config = dict(
    d_model=320,
    head_dim=64,
    norm='rmsnorm',
    norm_eps=1e-05,
    qk_norm=False,
    bias='none',
    parallel_block=False,
    init='uniform',
    init_std_up=0.0248,
    init_std_down=0.0,
    weight_decay=0.049,
    schedule='wsd',
    train_tokens=861200000,
    dataset='wikipedia_en',
)
Each number is 50 + 10 x the weight over its row's rms, rounded and kept within 0 to 99. Layers, rows and columns count from 0. The size before them is the row's rms in percent of the matrix's.

# layer 3 MLP up, 1728x320, rms 0.172, rows 100-208, columns 192-255
094:41 54 58 44 50 44 50 44 40 56 62 38 62 48 51 58 63 48 65 52 50 52 61 38 65 77 34 64 39 63 69 59 64 60 56 32 62 41 50 38 48 43 54 56 51 50 35 51 49 41 70 55 52 25 47 45 42 37 54 59 58 66 61 61
098:50 43 47 58 54 52 50 57 58 43 52 59 45 34 61 46 66 71 57 46 43 57 58 44 79 69 15 72 48 36 48 53 56 55 59 43 56 31 60 45 49 60 45 46 63 49 69 37 47 60 58 53 53 42 34 44 45 48 42 75 48 25 51 56
100:62 45 47 40 32 50 52 60 41 46 43 48 49 59 35 49 53 42 52 48 65 57 56 59 53 56 55 38 59 53 62 55 59 57 64 24 40 52 38 66 49 58 54 53 58 59 57 47 41 56 76 39 37 42 61 56 58 61 44 52 38 33 63 51
100:61 67 52 46 49 51 38 56 45 36 39 41 56 52 47 40 45 59 64 37 42 69 49 52 55 34 43 51 68 52 59 60 37 40 46 76 54 46 43 49 45 26 53 64 55 36 48 53 45 45 50 50 58 69 48 52 58 58 56 51 54 50 62 44
103:51 60 43 41 38 48 29 34 34 48 41 48 56 43 27 58 44 35 54 53 51 47 42 47 54 52 59 39 61 39 37 41 39 42 65 56 53 39 65 50 45 78 50 49 52 60 47 55 68 43 50 52 39 57 55 39 62 47 41 53 37 66 56 40
099:43 66 58 50 44 60 47 58 45 27 51 35 49 49 32 43 53 62 36 56 50 26 47 50 59 35 41 55 50 54 38 53 34 52 34 47 61 54 51 54 54 60 51 51 56 51 55 55 65 60 66 42 52 43 49 52 49 37 47 48 66 52 45 55
099:56 60 45 46 57 39 61 52 56 42 46 57 73 56 49 42 48 39 51 46 37 41 41 44 40 55 57 53 57 49 59 80 52 60 45 55 64 57 54 58 55 43 66 54 47 63 38 60 54 64 41 60 71 45 26 47 60 58 33 47 48 56 43 45
100:48 36 42 48 54 53 52 52 59 58 51 60 57 59 59 33 51 62 55 80 63 60 30 45 47 46 55 50 74 49 28 44 51 43 63 54 46 55 41 56 51 46 48 36 54 48 40 47 52 39 49 49 64 62 57 41 67 51 47 50 33 48 42 55
097:40 28 78 47 38 41 58 54 47 37 50 59 48 51 56 66 53 41 62 40 37 48 50 29 53 55 57 45 48 43 39 35 68 48 55 37 45 49 46 44 45 33 44 35 59 44 42 60 58 54 46 35 40 59 42 34 49 56 61 51 31 59 69 60
097:53 59 42 35 57 44 56 60 52 51 36 58 48 52 61 56 61 52 41 57 52 51 45 51 42 37 45 67 49 53 40 55 66 48 52 52 54 42 41 49 46 55 62 42 33 53 53 43 47 42 42 34 45 53 47 28 52 54 55 41 56 51 44 56
099:54 68 40 50 51 59 66 50 43 54 43 57 56 56 62 36 55 46 40 48 57 34 60 64 38 50 46 38 57 37 38 60 29 56 52 46 60 57 47 69 78 56 30 27 50 59 59 41 34 45 54 56 44 49 64 61 53 41 55 30 77 61 45 56
106:41 47 42 53 33 46 44 51 65 32 55 36 62 44 40 60 47 52 31 50 42 44 57 54 51 47 57 56 63 60 65 51 28 63 61 45 53 31 54 49 38 44 71 54 37 41 47 50 56 49 44 60 69 56 64 47 46 44 44 55 64 59 40 48
093:56 59 70 68 59 54 46 39 51 55 61 56 38 51 60 21 61 44 52 37 58 46 46 63 41 74 42 40 57 41 48 34 64 34 45 54 56 67 45 54 48 59 43 52 61 59 47 45 61 48 73 41 34 59 48 46 40 51 33 54 49 50 47 39
098:62 58 63 55 56 50 59 75 46 56 70 30 42 51 47 45 41 44 68 49 56 50 43 58 62 34 51 50 58 44 43 62 53 42 59 48 47 60 45 54 51 38 51 39 35 39 62 64 44 53 41 54 49 53 40 63 55 66 42 59 67 55 48 43
091:42 61 45 51 41 41 56 40 43 65 57 51 47 62 53 59 55 47 41 54 39 56 49 43 70 35 56 50 35 42 39 63 45 45 55 60 44 64 54 38 48 41 58 53 49 53 55 36 61 61 57 35 24 58 48 61 72 70 49 59 42 47 43 52
105:63 48 57 35 66 53 45 57 54 39 52 45 64 60 43 60 58 40 49 48 47 50 69 56 60 52 38 48 39 58 52 33 63 50 49 49 57 45 24 62 67 46 56 58 46 63 24 38 41 54 52 63 29 43 58 58 47 40 37 63 64 48 65 47
103:42 44 47 44 43 47 49 41 49 44 40 47 53 64 53 46 51 34 50 23 37 48 36 40 40 45 43 43 46 43 53 56 41 56 57 54 47 45 45 41 36 49 57 53 59 52 45 57 43 41 50 46 69 47 36 42 48 51 58 51 41 65 41 50
098:51 41 56 52 42 44 60 46 49 38 54 59 38 62 50 52 64 57 40 41 53 57 51 77 72 26 49 41 56 62 57 68 61 44 59 61 40 55 47 52 61 40 48 56 32 48 62 51 57 40 44 32 51 45 29 36 65 69 56 41 46 52 33 54
100:61 64 42 50 44 63 59 68 39 45 54 59 43 65 43 54 56 33 58 47 64 54 48 38 39 37 25 34 58 36 40 69 46 42 40 27 66 59 50 67 31 54 47 32 45 48 53 41 42 54 40 76 31 45 49 68 50 47 43 49 40 50 64 61
109:58 55 51 58 50 62 72 49 50 71 62 46 42 51 53 36 43 69 56 49 71 72 65 45 61 41 27 44 41 61 44 55 50 65 58 55 54 45 56 59 72 58 57 53 63 47 43 55 50 51 52 64 51 44 54 65 62 24 54 61 48 53 36 58
098:51 39 35 66 51 46 23 60 51 61 54 33 44 40 26 48 56 62 69 53 57 57 50 55 60 54 65 56 32 48 40 84 56 45 44 45 40 55 64 65 45 58 56 34 31 43 50 50 58 47 46 60 72 41 38 55 65 47 63 47 57 53 41 57
102:40 55 44 57 48 48 57 53 48 72 45 59 46 26 53 39 51 62 46 42 43 47 32 40 48 46 52 30 34 60 55 23 67 46 66 50 38 39 53 49 60 42 57 63 41 50 48 37 56 27 37 32 54 45 45 41 26 50 42 47 58 44 40 46
098:41 43 60 64 50 34 41 36 37 52 53 59 54 58 53 50 54 50 53 52 61 48 59 46 61 53 80 37 53 39 72 43 50 53 57 39 36 41 56 50 43 34 52 54 43 49 63 61 50 42 50 43 55 58 33 38 45 56 57 52 43 65 60 71
107:46 55 41 68 43 57 48 42 44 29 59 49 45 52 52 52 50 59 42 61 63 62 54 52 44 61 60 49 51 53 51 52 39 58 38 52 30 41 53 39 71 53 54 55 50 63 48 51 43 57 57 73 65 48 49 53 60 49 39 19 48 54 40 48
093:56 30 54 38 44 34 33 50 26 41 44 44 59 69 53 43 47 47 54 57 54 44 66 31 38 44 50 43 37 47 46 56 49 52 49 48 45 66 37 47 16 52 61 58 50 56 60 67 55 55 50 52 37 45 47 39 55 60 41 57 49 50 32 50
098:48 37 52 37 59 68 43 54 53 37 54 58 52 42 49 44 39 48 41 42 62 59 49 33 55 57 33 44 47 50 38 46 53 49 59 56 64 35 55 48 37 49 52 55 28 39 67 44 60 51 58 43 45 43 37 56 34 43 49 59 58 45 41 49
102:47 51 39 38 73 55 55 54 49 45 52 56 58 51 39 56 45 35 65 41 41 51 46 56 43 50 42 67 41 41 56 63 55 50 42 56 48 33 36 58 53 39 35 53 35 64 38 45 59 42 54 51 60 67 61 43 62 35 33 46 52 60 65 52
097:17 61 39 51 51 46 48 38 54 55 44 59 57 51 48 65 43 54 40 45 54 36 65 38 64 49 64 46 53 13 61 43 55 61 41 42 37 50 38 55 45 46 55 35 67 55 63 52 60 58 56 49 46 61 56 56 38 44 51 59 49 54 47 53
105:35 51 45 38 44 61 49 53 40 52 57 50 57 31 56 56 48 45 48 67 35 50 40 50 40 56 55 35 46 59 57 42 50 56 49 46 43 46 52 55 42 67 47 40 62 48 66 57 65 47 52 39 54 57 49 53 35 60 50 33 39 53 50 44
098:57 43 59 46 47 55 43 47 43 52 68 56 46 42 45 61 58 58 50 68 42 51 43 47 43 55 47 38 46 52 52 54 51 51 55 35 41 62 53 50 52 55 57 40 48 53 59 37 52 42 51 57 44 42 59 61 49 51 70 47 41 61 72 49
108:41 49 53 51 52 35 42 47 40 51 46 55 59 51 52 51 42 39 58 54 66 47 30 53 45 71 46 60 43 47 52 54 45 49 58 70 49 55 42 53 55 48 33 39 47 58 59 35 44 38 51 36 56 51 47 64 49 47 47 44 55 69 56 43
096:49 55 34 53 49 62 48 69 45 54 45 56 69 42 68 53 53 48 47 47 36 47 43 25 57 44 35 51 46 52 55 41 55 57 67 38 46 59 50 47 35 54 66 60 45 55 68 37 49 55 47 51 51 41 44 42 32 59 56 51 42 51 62 30
102:38 55 48 43 58 39 72 53 50 61 54 49 60 54 43 35 51 37 55 43 53 52 57 57 51 40 55 40 54 70 51 63 57 65 41 54 65 54 43 39 39 59 25 46 55 36 61 54 58 37 38 37 46 56 50 62 61 39 75 68 59 47 47 58
094:36 46 52 60 43 43 50 51 44 52 47 32 65 55 54 62 60 53 33 61 53 47 75 60 62 62 54 51 53 46 53 72 58 49 46 52 43 35 59 53 26 69 73 39 38 46 47 54 60 46 54 47 50 50 71 53 51 59 51 52 38 69 50 43
109:71 55 63 57 46 52 52 53 43 69 38 38 57 61 37 55 51 54 37 51 47 50 65 62 40 27 65 46 58 38 51 50 34 36 72 50 40 55 49 67 44 53 66 49 52 65 45 49 39 58 45 63 64 57 45 53 59 60 53 57 50 44 56 53
109:51 56 52 44 45 55 72 55 44 52 47 43 57 49 33 37 56 57 46 50 47 48 40 57 54 75 52 56 42 37 44 55 52 76 49 67 43 81 44 54 41 52 44 58 52 51 51 55 50 49 32 42 48 44 41 38 50 25 75 50 50 51 35 43
094:69 28 54 52 57 69 55 31 49 58 54 52 56 54 36 58 37 57 51 61 46 69 62 70 48 61 54 51 44 49 72 25 53 51 63 33 48 48 61 69 45 52 51 55 40 54 64 56 43 69 48 47 43 52 49 52 42 71 36 54 16 45 51 57
095:47 51 47 57 43 33 55 59 54 46 46 44 66 31 39 55 63 46 52 56 56 37 50 63 49 53 46 42 48 30 38 51 59 30 59 62 53 57 40 52 39 44 50 37 66 43 47 63 51 65 54 61 63 48 67 54 61 68 52 50 25 61 47 47
088:60 58 64 41 48 47 49 36 51 36 55 63 55 52 35 68 51 64 59 37 51 38 59 37 66 55 45 59 56 67 55 42 35 60 46 37 64 50 41 40 66 49 60 74 61 50 34 59 50 63 47 39 51 53 47 45 57 47 61 47 63 63 57 49
100:57 56 46 51 38 48 48 44 63 62 57 56 45 45 39 51 56 41 53 29 38 61 45 66 56 41 46 55 55 53 62 49 31 48 41 33 41 34 69 62 52 63 59 53 51 54 70 59 30 50 44 61 48 47 49 34 44 59 46 49 34 53 35 63
094:53 44 31 45 53 50 40 41 54 48 34 61 50 60 28 50 54 54 41 61 67 46 59 61 57 50 62 71 63 62 39 40 43 51 50 47 57 58 46 58 49 48 33 50 53 69 46 54 55 51 50 69 49 53 64 64 39 34 40 54 36 51 58 42
105:48 55 45 45 69 20 61 55 66 36 40 56 61 56 50 56 44 50 43 55 62 48 31 46 57 61 54 60 60 35 39 57 31 59 39 52 63 59 44 45 75 58 60 56 41 55 54 43 50 64 61 58 31 63 46 47 65 58 47 52 50 75 51 51
094:43 55 43 66 50 31 45 49 55 72 59 48 59 42 58 51 55 53 56 63 57 50 48 24 62 50 69 58 44 59 53 38 33 57 46 42 44 54 63 49 57 54 54 53 51 55 42 50 52 43 57 38 47 41 67 52 44 53 61 56 44 49 45 61
113:24 55 40 43 47 46 32 35 27 57 55 48 59 50 44 48 43 61 65 51 52 60 50 62 58 66 46 49 51 49 38 52 51 42 30 40 54 36 49 40 57 58 46 57 62 40 62 56 53 64 50 51 33 79 44 69 40 49 42 62 55 56 43 39
095:58 46 45 45 38 68 65 39 56 47 33 60 59 55 55 52 45 45 65 48 68 54 57 60 42 46 62 69 41 50 56 37 58 40 57 43 62 41 51 63 52 53 33 74 68 60 25 60 60 36 50 66 37 44 43 45 68 45 34 54 64 50 43 54
090:50 50 72 37 49 64 53 61 48 47 56 41 50 75 44 56 37 48 67 62 55 32 53 29 51 53 62 40 59 63 46 67 56 70 32 40 37 73 41 49 42 43 47 42 66 46 49 39 63 50 46 31 56 57 37 60 53 57 37 73 54 54 44 31
112:64 56 52 50 40 52 46 54 51 29 24 55 32 65 63 51 56 41 45 47 53 52 41 58 38 74 51 52 55 51 43 42 44 64 62 33 62 43 48 47 59 55 36 43 58 40 43 51 39 53 34 33 41 52 54 58 37 52 42 65 62 53 73 64
097:26 38 59 51 50 43 56 41 55 45 54 38 55 37 48 37 49 49 71 66 51 64 68 71 37 49 64 46 40 38 50 32 60 62 55 47 57 43 48 47 37 58 52 39 46 69 68 33 52 46 49 54 44 54 50 50 45 55 48 63 40 51 62 61
099:33 47 54 46 37 55 51 26 34 62 67 45 62 50 54 37 46 49 41 37 58 42 76 42 61 39 59 36 55 47 45 44 48 48 44 51 63 38 39 49 51 48 63 45 41 53 39 51 48 43 45 37 67 41 40 62 63 63 33 63 55 52 54 39
100:45 39 42 57 43 50 46 55 59 36 55 61 61 50 47 38 50 55 60 48 48 61 56 49 44 47 65 56 76 27 32 45 33 46 50 25 61 51 50 37 54 44 37 55 51 61 42 57 38 40 59 51 45 33 51 60 49 38 53 49 68 56 51 42
097:34 35 52 61 40 56 57 53 42 55 58 50 44 53 57 47 61 35 52 54 54 69 65 50 42 54 50 42 58 40 64 60 49 34 38 43 49 63 49 41 58 55 47 44 48 35 54 51 49 63 51 59 47 47 55 53 64 56 50 48 46 46 41 47
099:46 43 49 37 34 57 64 63 46 74 55 52 49 50 25 35 56 53 71 47 48 50 46 44 72 52 49 45 60 31 49 39 41 46 56 67 37 49 59 49 58 50 49 50 63 30 41 30 48 41 37 69 49 48 67 63 47 68 46 50 38 50 80 49
101:49 64 59 45 49 45 46 36 51 38 65 49 35 45 54 50 71 60 54 60 59 65 46 61 54 44 53 44 34 64 52 53 70 49 42 44 33 47 61 31 53 48 72 63 29 48 35 53 52 54 53 34 55 37 52 51 57 55 57 48 45 60 58 42
105:39 64 61 47 57 54 51 43 41 53 45 62 53 52 52 49 47 69 67 61 48 48 46 52 65 63 34 44 52 39 51 57 52 59 52 29 27 44 53 53 57 44 62 46 41 55 53 45 43 55 65 57 64 46 49 44 48 68 29 51 47 50 53 46
105:52 54 69 46 28 49 37 57 64 44 44 60 62 44 43 41 62 34 56 46 71 51 65 27 48 27 40 70 46 40 50 44 53 39 50 50 72 50 52 48 50 45 51 25 53 60 61 42 40 45 44 53 53 55 33 52 47 23 63 34 35 51 57 49
093:68 59 69 65 58 44 52 55 42 50 48 59 50 44 57 53 49 50 46 50 40 63 67 58 55 66 53 50 58 60 47 47 63 33 41 21 66 62 51 46 60 42 59 45 27 52 66 66 65 52 43 48 24 44 45 48 66 54 54 30 68 45 45 39
101:32 45 49 55 60 39 40 60 31 61 53 49 41 50 48 51 57 70 49 39 43 60 51 54 26 64 51 47 41 59 40 45 49 45 45 60 52 36 56 45 50 33 40 38 43 50 39 58 52 44 56 33 50 29 54 46 50 37 37 72 49 64 55 34
092:49 50 58 57 59 42 37 55 52 51 51 64 31 63 55 51 49 68 39 59 49 61 46 57 48 36 60 48 27 45 52 40 64 62 51 56 44 46 45 58 53 45 35 25 51 60 38 52 53 40 47 41 60 49 46 37 72 35 40 66 43 40 43 47
118:54 66 57 47 38 69 50 60 43 44 57 54 42 54 49 48 64 50 67 62 57 58 66 54 46 36 70 42 38 44 55 60 60 60 54 36 50 35 68 40 63 42 46 42 77 38 54 71 55 38 34 61 54 47 32 44 48 53 53 47 49 50 60 39
098:65 38 67 48 54 62 58 56 52 40 52 27 51 33 48 60 57 54 48 59 53 55 44 48 65 58 44 59 34 45 44 59 66 52 59 50 42 45 45 43 48 49 41 56 54 52 66 40 42 57 37 53 46 66 76 34 40 50 48 65 60 73 19 50
101:38 43 59 69 57 49 41 54 51 41 41 61 55 40 39 59 62 48 45 52 50 47 51 58 67 51 45 57 42 43 57 50 67 49 73 62 58 43 51 53 29 58 43 57 55 39 41 35 40 41 63 48 47 69 55 46 49 45 39 70 43 40 38 56
104:43 50 56 44 40 53 59 46 65 58 38 70 46 55 53 65 60 55 43 63 50 48 61 48 62 68 63 30 53 35 36 52 67 40 69 50 50 52 50 49 57 40 50 52 45 40 46 32 40 57 45 60 43 55 39 54 58 34 31 67 46 50 54 63
101:25 53 35 60 48 50 61 46 52 50 36 59 44 52 46 65 51 47 53 43 57 49 52 56 41 57 60 45 53 66 47 36 54 45 56 57 47 53 30 43 60 49 44 44 40 50 61 43 48 41 41 50 54 55 43 66 63 36 67 31 52 68 44 60
092:30 40 57 28 49 59 39 50 43 46 36 51 61 43 31 56 59 59 39 59 44 27 55 61 39 34 38 47 46 42 60 38 48 55 54 50 46 58 62 53 42 43 36 48 33 65 53 48 70 34 43 69 42 54 40 58 37 41 64 58 53 51 40 51
098:44 48 53 60 46 57 27 53 61 57 67 54 40 54 44 50 40 29 62 47 27 45 57 48 58 53 39 46 47 42 43 40 58 51 39 39 60 50 66 43 51 53 36 63 54 46 50 45 46 48 35 61 66 47 74 41 38 41 54 53 39 35 46 58
090:63 45 54 57 48 39 44 58 38 54 42 47 37 70 42 52 57 70 43 60 61 38 36 40 33 40 52 68 45 29 51 48 73 38 43 56 53 69 42 40 23 49 42 39 50 61 47 40 63 51 44 44 41 58 36 53 36 68 44 40 55 54 52 59
095:42 70 52 49 57 59 55 51 52 55 68 57 40 52 60 52 43 60 47 52 57 32 39 53 48 47 63 52 60 62 56 58 40 48 49 53 50 65 50 55 47 38 35 49 48 48 35 46 50 40 44 67 49 47 43 55 25 59 48 49 54 45 29 73
105:51 65 46 55 63 53 35 43 52 43 61 51 44 45 39 59 29 63 50 32 40 54 39 51 60 56 49 49 38 56 71 55 43 37 67 54 55 32 54 51 37 53 59 31 40 48 50 53 54 49 37 36 38 42 49 57 38 51 68 54 21 59 29 42
101:81 50 52 55 42 50 30 53 50 34 52 61 37 41 38 50 38 52 37 26 53 41 45 39 53 54 35 50 28 56 58 37 38 60 43 47 46 43 51 52 50 47 51 67 59 56 62 43 54 38 62 49 37 40 43 77 46 66 53 61 62 26 60 43
108:56 45 45 58 43 52 46 45 50 56 51 46 28 49 48 64 56 54 84 65 66 46 44 48 43 53 52 37 57 49 63 65 50 61 44 48 55 43 58 44 64 63 32 51 57 40 38 44 48 41 44 47 63 38 47 61 57 64 36 49 55 53 52 43
099:62 50 41 38 55 47 40 39 46 70 60 71 50 47 33 60 33 66 46 41 52 61 54 52 55 50 60 57 41 44 56 34 49 35 47 55 43 62 40 63 39 51 45 44 55 37 49 50 52 54 44 65 48 53 57 45 47 55 48 39 38 38 51 73
097:51 55 43 34 68 44 54 49 61 58 64 44 52 34 52 49 44 54 58 53 42 48 44 54 46 48 49 63 55 61 53 59 63 39 51 52 42 47 56 48 48 48 48 21 41 34 53 43 72 56 47 52 63 65 56 48 65 54 52 64 42 53 59 61
100:32 48 37 56 61 48 48 52 60 63 37 55 59 50 53 58 49 34 69 53 48 60 42 37 34 56 46 68 58 62 48 68 43 55 42 44 49 51 54 35 62 67 68 39 66 39 62 56 41 43 50 56 43 42 37 42 50 60 52 64 37 41 40 62
090:59 46 60 59 55 46 52 46 66 62 48 47 51 56 19 50 40 67 53 43 60 64 46 37 58 62 41 54 49 47 35 68 43 41 66 49 47 34 66 58 46 56 54 54 48 65 67 56 52 38 38 33 55 40 63 34 71 49 43 63 42 39 54 52
112:54 43 39 49 44 50 71 57 52 56 53 47 52 45 63 54 49 55 38 51 41 43 44 63 57 59 62 58 51 60 34 49 35 56 50 32 62 45 47 58 43 20 48 42 43 54 45 50 62 48 59 66 48 45 54 53 52 39 55 50 72 40 51 27
098:60 50 66 48 45 37 60 55 30 40 40 48 53 48 42 65 48 51 54 37 55 36 41 48 60 50 60 47 44 37 40 68 56 58 51 46 33 52 61 54 44 57 53 59 59 39 54 47 56 45 42 50 43 67 48 56 53 52 49 51 61 40 63 75
102:53 53 61 63 48 37 38 47 46 57 58 33 49 59 61 55 66 55 50 39 50 61 38 52 54 47 54 48 47 47 55 53 58 43 52 57 54 28 48 53 48 39 27 56 59 51 59 41 59 65 50 69 45 53 50 53 39 49 40 40 64 30 49 66
098:54 50 53 56 48 51 56 41 51 52 47 36 53 40 67 44 75 60 66 44 55 47 61 48 67 36 38 30 49 48 45 47 54 63 61 31 60 50 48 42 63 61 40 46 63 31 50 54 61 46 38 67 52 67 41 66 54 52 31 42 42 46 62 41
103:50 52 42 28 68 39 46 66 65 54 64 63 59 57 47 50 68 56 52 56 39 57 57 47 45 40 37 43 51 68 57 58 44 57 37 67 49 50 54 64 35 57 55 57 56 51 58 43 69 62 44 60 24 40 65 36 52 52 57 64 55 38 53 53
107:51 48 59 47 45 58 29 39 62 38 51 40 71 46 56 50 43 55 51 44 61 61 48 38 40 25 53 60 35 66 39 52 36 43 49 58 56 75 48 45 52 30 76 44 57 62 53 49 56 40 47 30 45 39 35 72 40 38 52 41 38 50 33 52
104:47 48 45 68 18 42 44 60 36 53 51 68 37 59 36 45 58 52 36 60 54 35 49 43 59 43 56 82 74 41 61 52 53 46 64 52 40 50 50 52 39 37 50 56 55 34 44 51 55 62 40 56 40 56 49 51 37 49 47 40 59 43 58 57
103:54 54 65 50 43 54 52 58 59 59 54 64 46 67 45 53 62 31 38 44 59 48 47 61 55 45 63 52 41 53 41 38 55 41 31 58 44 37 66 49 56 54 52 44 46 59 51 60 54 54 35 42 67 72 61 43 43 42 47 53 46 33 68 54
094:53 46 51 62 70 53 46 54 40 62 35 31 57 46 57 45 40 64 51 49 54 32 42 57 63 33 31 48 45 48 49 38 49 42 45 46 47 33 36 57 48 44 55 49 58 40 33 55 54 64 61 60 55 67 51 64 47 43 35 64 49 32 69 57
093:45 46 41 51 62 52 48 57 55 46 64 59 51 55 62 36 60 40 61 57 52 41 55 58 52 45 59 61 41 53 82 58 57 58 62 36 45 63 66 43 72 62 56 53 57 43 44 74 41 57 43 44 36 73 62 57 66 35 41 44 35 52 36 43
097:31 47 64 48 44 45 55 49 51 53 44 72 37 55 69 48 45 57 49 61 40 41 57 54 54 39 58 51 55 34 58 41 49 23 37 55 57 54 53 57 46 56 47 48 43 50 43 53 54 47 30 60 28 58 45 64 42 46 58 50 62 47 54 51
107:55 48 55 36 32 48 58 61 41 59 37 64 46 50 66 29 45 40 51 39 46 59 39 55 38 37 34 48 47 41 40 68 36 56 62 47 60 34 69 48 30 51 44 40 34 50 31 44 53 58 43 29 36 43 42 45 38 46 47 49 59 45 49 45
100:42 43 42 41 28 56 57 41 50 37 61 27 52 62 55 39 45 63 48 36 39 41 57 42 66 45 60 46 48 44 38 50 69 56 46 44 40 35 50 48 40 68 35 29 49 41 53 45 55 48 57 46 50 54 38 46 61 42 55 61 57 55 42 51
102:39 49 71 45 71 56 42 45 37 42 29 47 49 60 52 62 63 53 45 51 50 52 73 71 56 63 47 37 51 65 72 40 30 59 73 54 53 49 65 40 53 38 45 62 40 48 59 57 53 63 44 44 49 66 60 29 25 53 58 42 53 44 54 47
101:48 29 49 42 66 48 58 48 44 59 56 52 55 64 40 35 55 55 28 52 45 37 50 57 62 51 56 56 56 62 37 62 53 55 55 70 54 58 59 52 48 59 66 46 57 47 59 44 56 60 60 53 42 56 38 46 56 44 43 46 45 53 46 34
129:43 52 35 45 57 53 44 59 49 66 38 36 49 45 42 45 67 61 37 54 37 38 36 58 54 52 46 31 54 61 52 54 67 39 44 52 54 47 73 49 36 49 41 47 50 51 35 45 44 28 57 54 67 62 47 31 59 63 66 60 51 47 43 42
101:38 51 39 32 37 49 43 52 43 61 30 46 46 38 40 58 59 44 69 48 45 31 55 57 45 57 61 47 65 37 42 62 51 31 52 46 36 50 65 39 28 43 44 48 33 57 51 40 34 31 49 39 46 38 57 50 49 57 38 34 45 63 49 63
097:37 40 56 59 63 51 50 41 59 46 38 53 43 50 43 30 53 59 74 49 56 40 37 32 41 50 51 63 53 47 44 54 35 46 47 43 32 59 31 43 30 53 34 47 61 45 52 62 58 56 40 40 59 57 51 42 47 60 51 35 73 50 55 36
100:38 50 46 55 34 50 60 47 41 45 46 39 49 50 60 47 45 41 63 44 52 55 50 60 52 42 46 41 57 64 41 39 40 48 56 47 59 45 80 47 58 43 44 61 60 39 50 41 57 31 51 50 39 54 61 49 61 62 52 52 33 58 61 53
103:28 43 51 39 45 36 56 35 40 64 64 55 58 49 59 43 38 52 51 53 41 45 46 44 62 55 43 41 42 51 40 51 40 55 39 49 69 62 61 71 66 45 45 60 38 49 39 60 58 52 59 36 80 43 45 57 59 50 50 70 67 50 54 51
097:40 52 51 72 44 52 47 38 56 56 37 17 67 60 52 47 69 44 41 50 52 46 41 70 44 52 56 49 59 59 49 64 41 58 54 57 46 46 62 41 40 50 49 54 44 59 35 52 54 46 47 57 36 43 42 35 52 58 48 57 53 47 52 55
100:50 66 43 32 42 62 65 48 27 62 47 40 42 45 53 43 69 48 56 55 48 50 45 54 31 60 39 47 48 47 57 40 40 59 62 42 51 60 42 63 42 65 55 67 52 63 48 49 40 48 53 32 46 64 75 56 42 26 44 52 58 53 50 73
105:48 31 70 47 66 55 54 38 39 52 50 44 40 47 46 39 43 61 54 37 49 52 46 41 78 68 39 30 44 48 65 59 63 56 45 42 32 39 46 52 37 29 58 56 62 63 54 53 46 50 74 51 59 48 41 37 42 49 34 56 44 51 51 50
101:37 56 52 64 69 32 59 65 50 54 65 50 62 67 40 48 48 38 49 54 59 46 34 47 59 79 36 55 47 48 39 52 47 43 31 51 50 51 49 46 67 40 55 54 63 48 61 55 49 47 60 42 49 53 59 49 57 51 72 67 51 44 47 70
105:38 52 48 55 35 61 69 48 31 46 40 75 40 58 61 61 52 62 39 52 50 42 62 41 45 62 50 44 48 63 45 48 34 38 77 52 51 50 56 52 53 63 42 53 55 43 35 42 41 61 52 40 51 50 43 59 38 46 40 68 57 40 54 49
099:47 44 52 59 46 55 42 53 50 62 60 39 40 53 59 52 49 52 42 44 31 40 61 59 43 47 54 68 51 50 63 31 45 60 44 65 56 43 68 57 24 42 43 56 48 53 64 40 35 47 21 34 59 39 31 49 54 48 40 58 47 37 32 53
101:57 42 61 66 54 55 66 37 36 57 39 51 47 45 50 52 43 40 48 39 59 49 55 56 27 48 32 69 37 42 46 56 50 44 44 62 46 43 36 50 50 30 41 60 56 43 53 65 43 55 49 33 46 43 53 52 40 60 51 57 54 51 54 76
099:46 62 59 48 56 49 42 49 50 61 58 56 46 44 43 53 60 59 61 43 44 41 50 24 53 46 64 32 46 45 45 60 53 54 52 41 67 55 55 57 40 55 54 54 71 44 50 35 55 43 41 56 54 46 52 59 44 57 49 36 57 68 52 54
102:30 52 53 54 50 61 58 44 62 43 59 66 56 51 46 31 65 54 45 51 41 52 61 76 54 45 65 45 35 50 72 53 29 28 55 29 43 51 43 45 53 52 58 52 58 50 38 51 33 47 40 41 37 52 65 44 38 37 69 44 33 43 67 51
101:37 46 54 62 46 48 63 25 48 52 45 59 57 64 48 53 36 52 72 45 41 29 54 52 48 52 61 45 57 48 54 48 80 36 53 41 42 42 63 69 53 40 48 62 47 54 47 53 48 48 61 39 30 47 56 48 49 46 39 62 71 51 42 53
104:46 44 50 56 50 57 50 44 41 52 47 58 67 28 46 50 63 51 56 57 36 45 37 61 76 43 68 47 65 53 59 49 52 45 47 64 68 58 48 42 49 58 46 65 29 58 56 55 42 41 56 56 54 42 45 52 47 56 45 57 68 42 51 53
090:43 71 46 55 64 66 44 49 37 64 42 45 50 68 46 45 50 52 67 36 47 47 53 51 48 49 49 32 61 56 61 53 52 45 49 46 61 35 40 36 53 68 38 33 63 45 24 59 51 46 50 52 52 50 55 45 41 65 58 68 55 35 53 61
100:51 43 61 55 43 57 37 44 34 43 42 53 51 49 51 45 51 32 50 41 54 41 58 41 45 36 58 44 45 58 41 64 53 46 37 55 71 51 33 57 57 53 43 64 35 56 55 52 71 53 45 31 29 50 46 40 39 52 65 32 30 63 34 32
097:38 63 55 43 46 62 46 36 33 47 50 45 60 57 54 50 54 48 70 29 58 51 39 55 63 65 64 70 61 43 16 43 48 80 48 50 68 60 57 44 55 41 52 48 54 44 51 34 45 44 46 55 63 32 44 66 55 56 46 41 51 62 47 43
094:54 69 55 59 51 59 47 52 56 39 33 45 50 31 56 40 66 54 55 49 55 63 39 44 30 63 57 43 52 44 44 54 38 36 59 55 36 44 44 60 57 52 51 47 40 57 53 73 50 41 45 70 52 51 57 50 42 44 47 50 31 40 41 60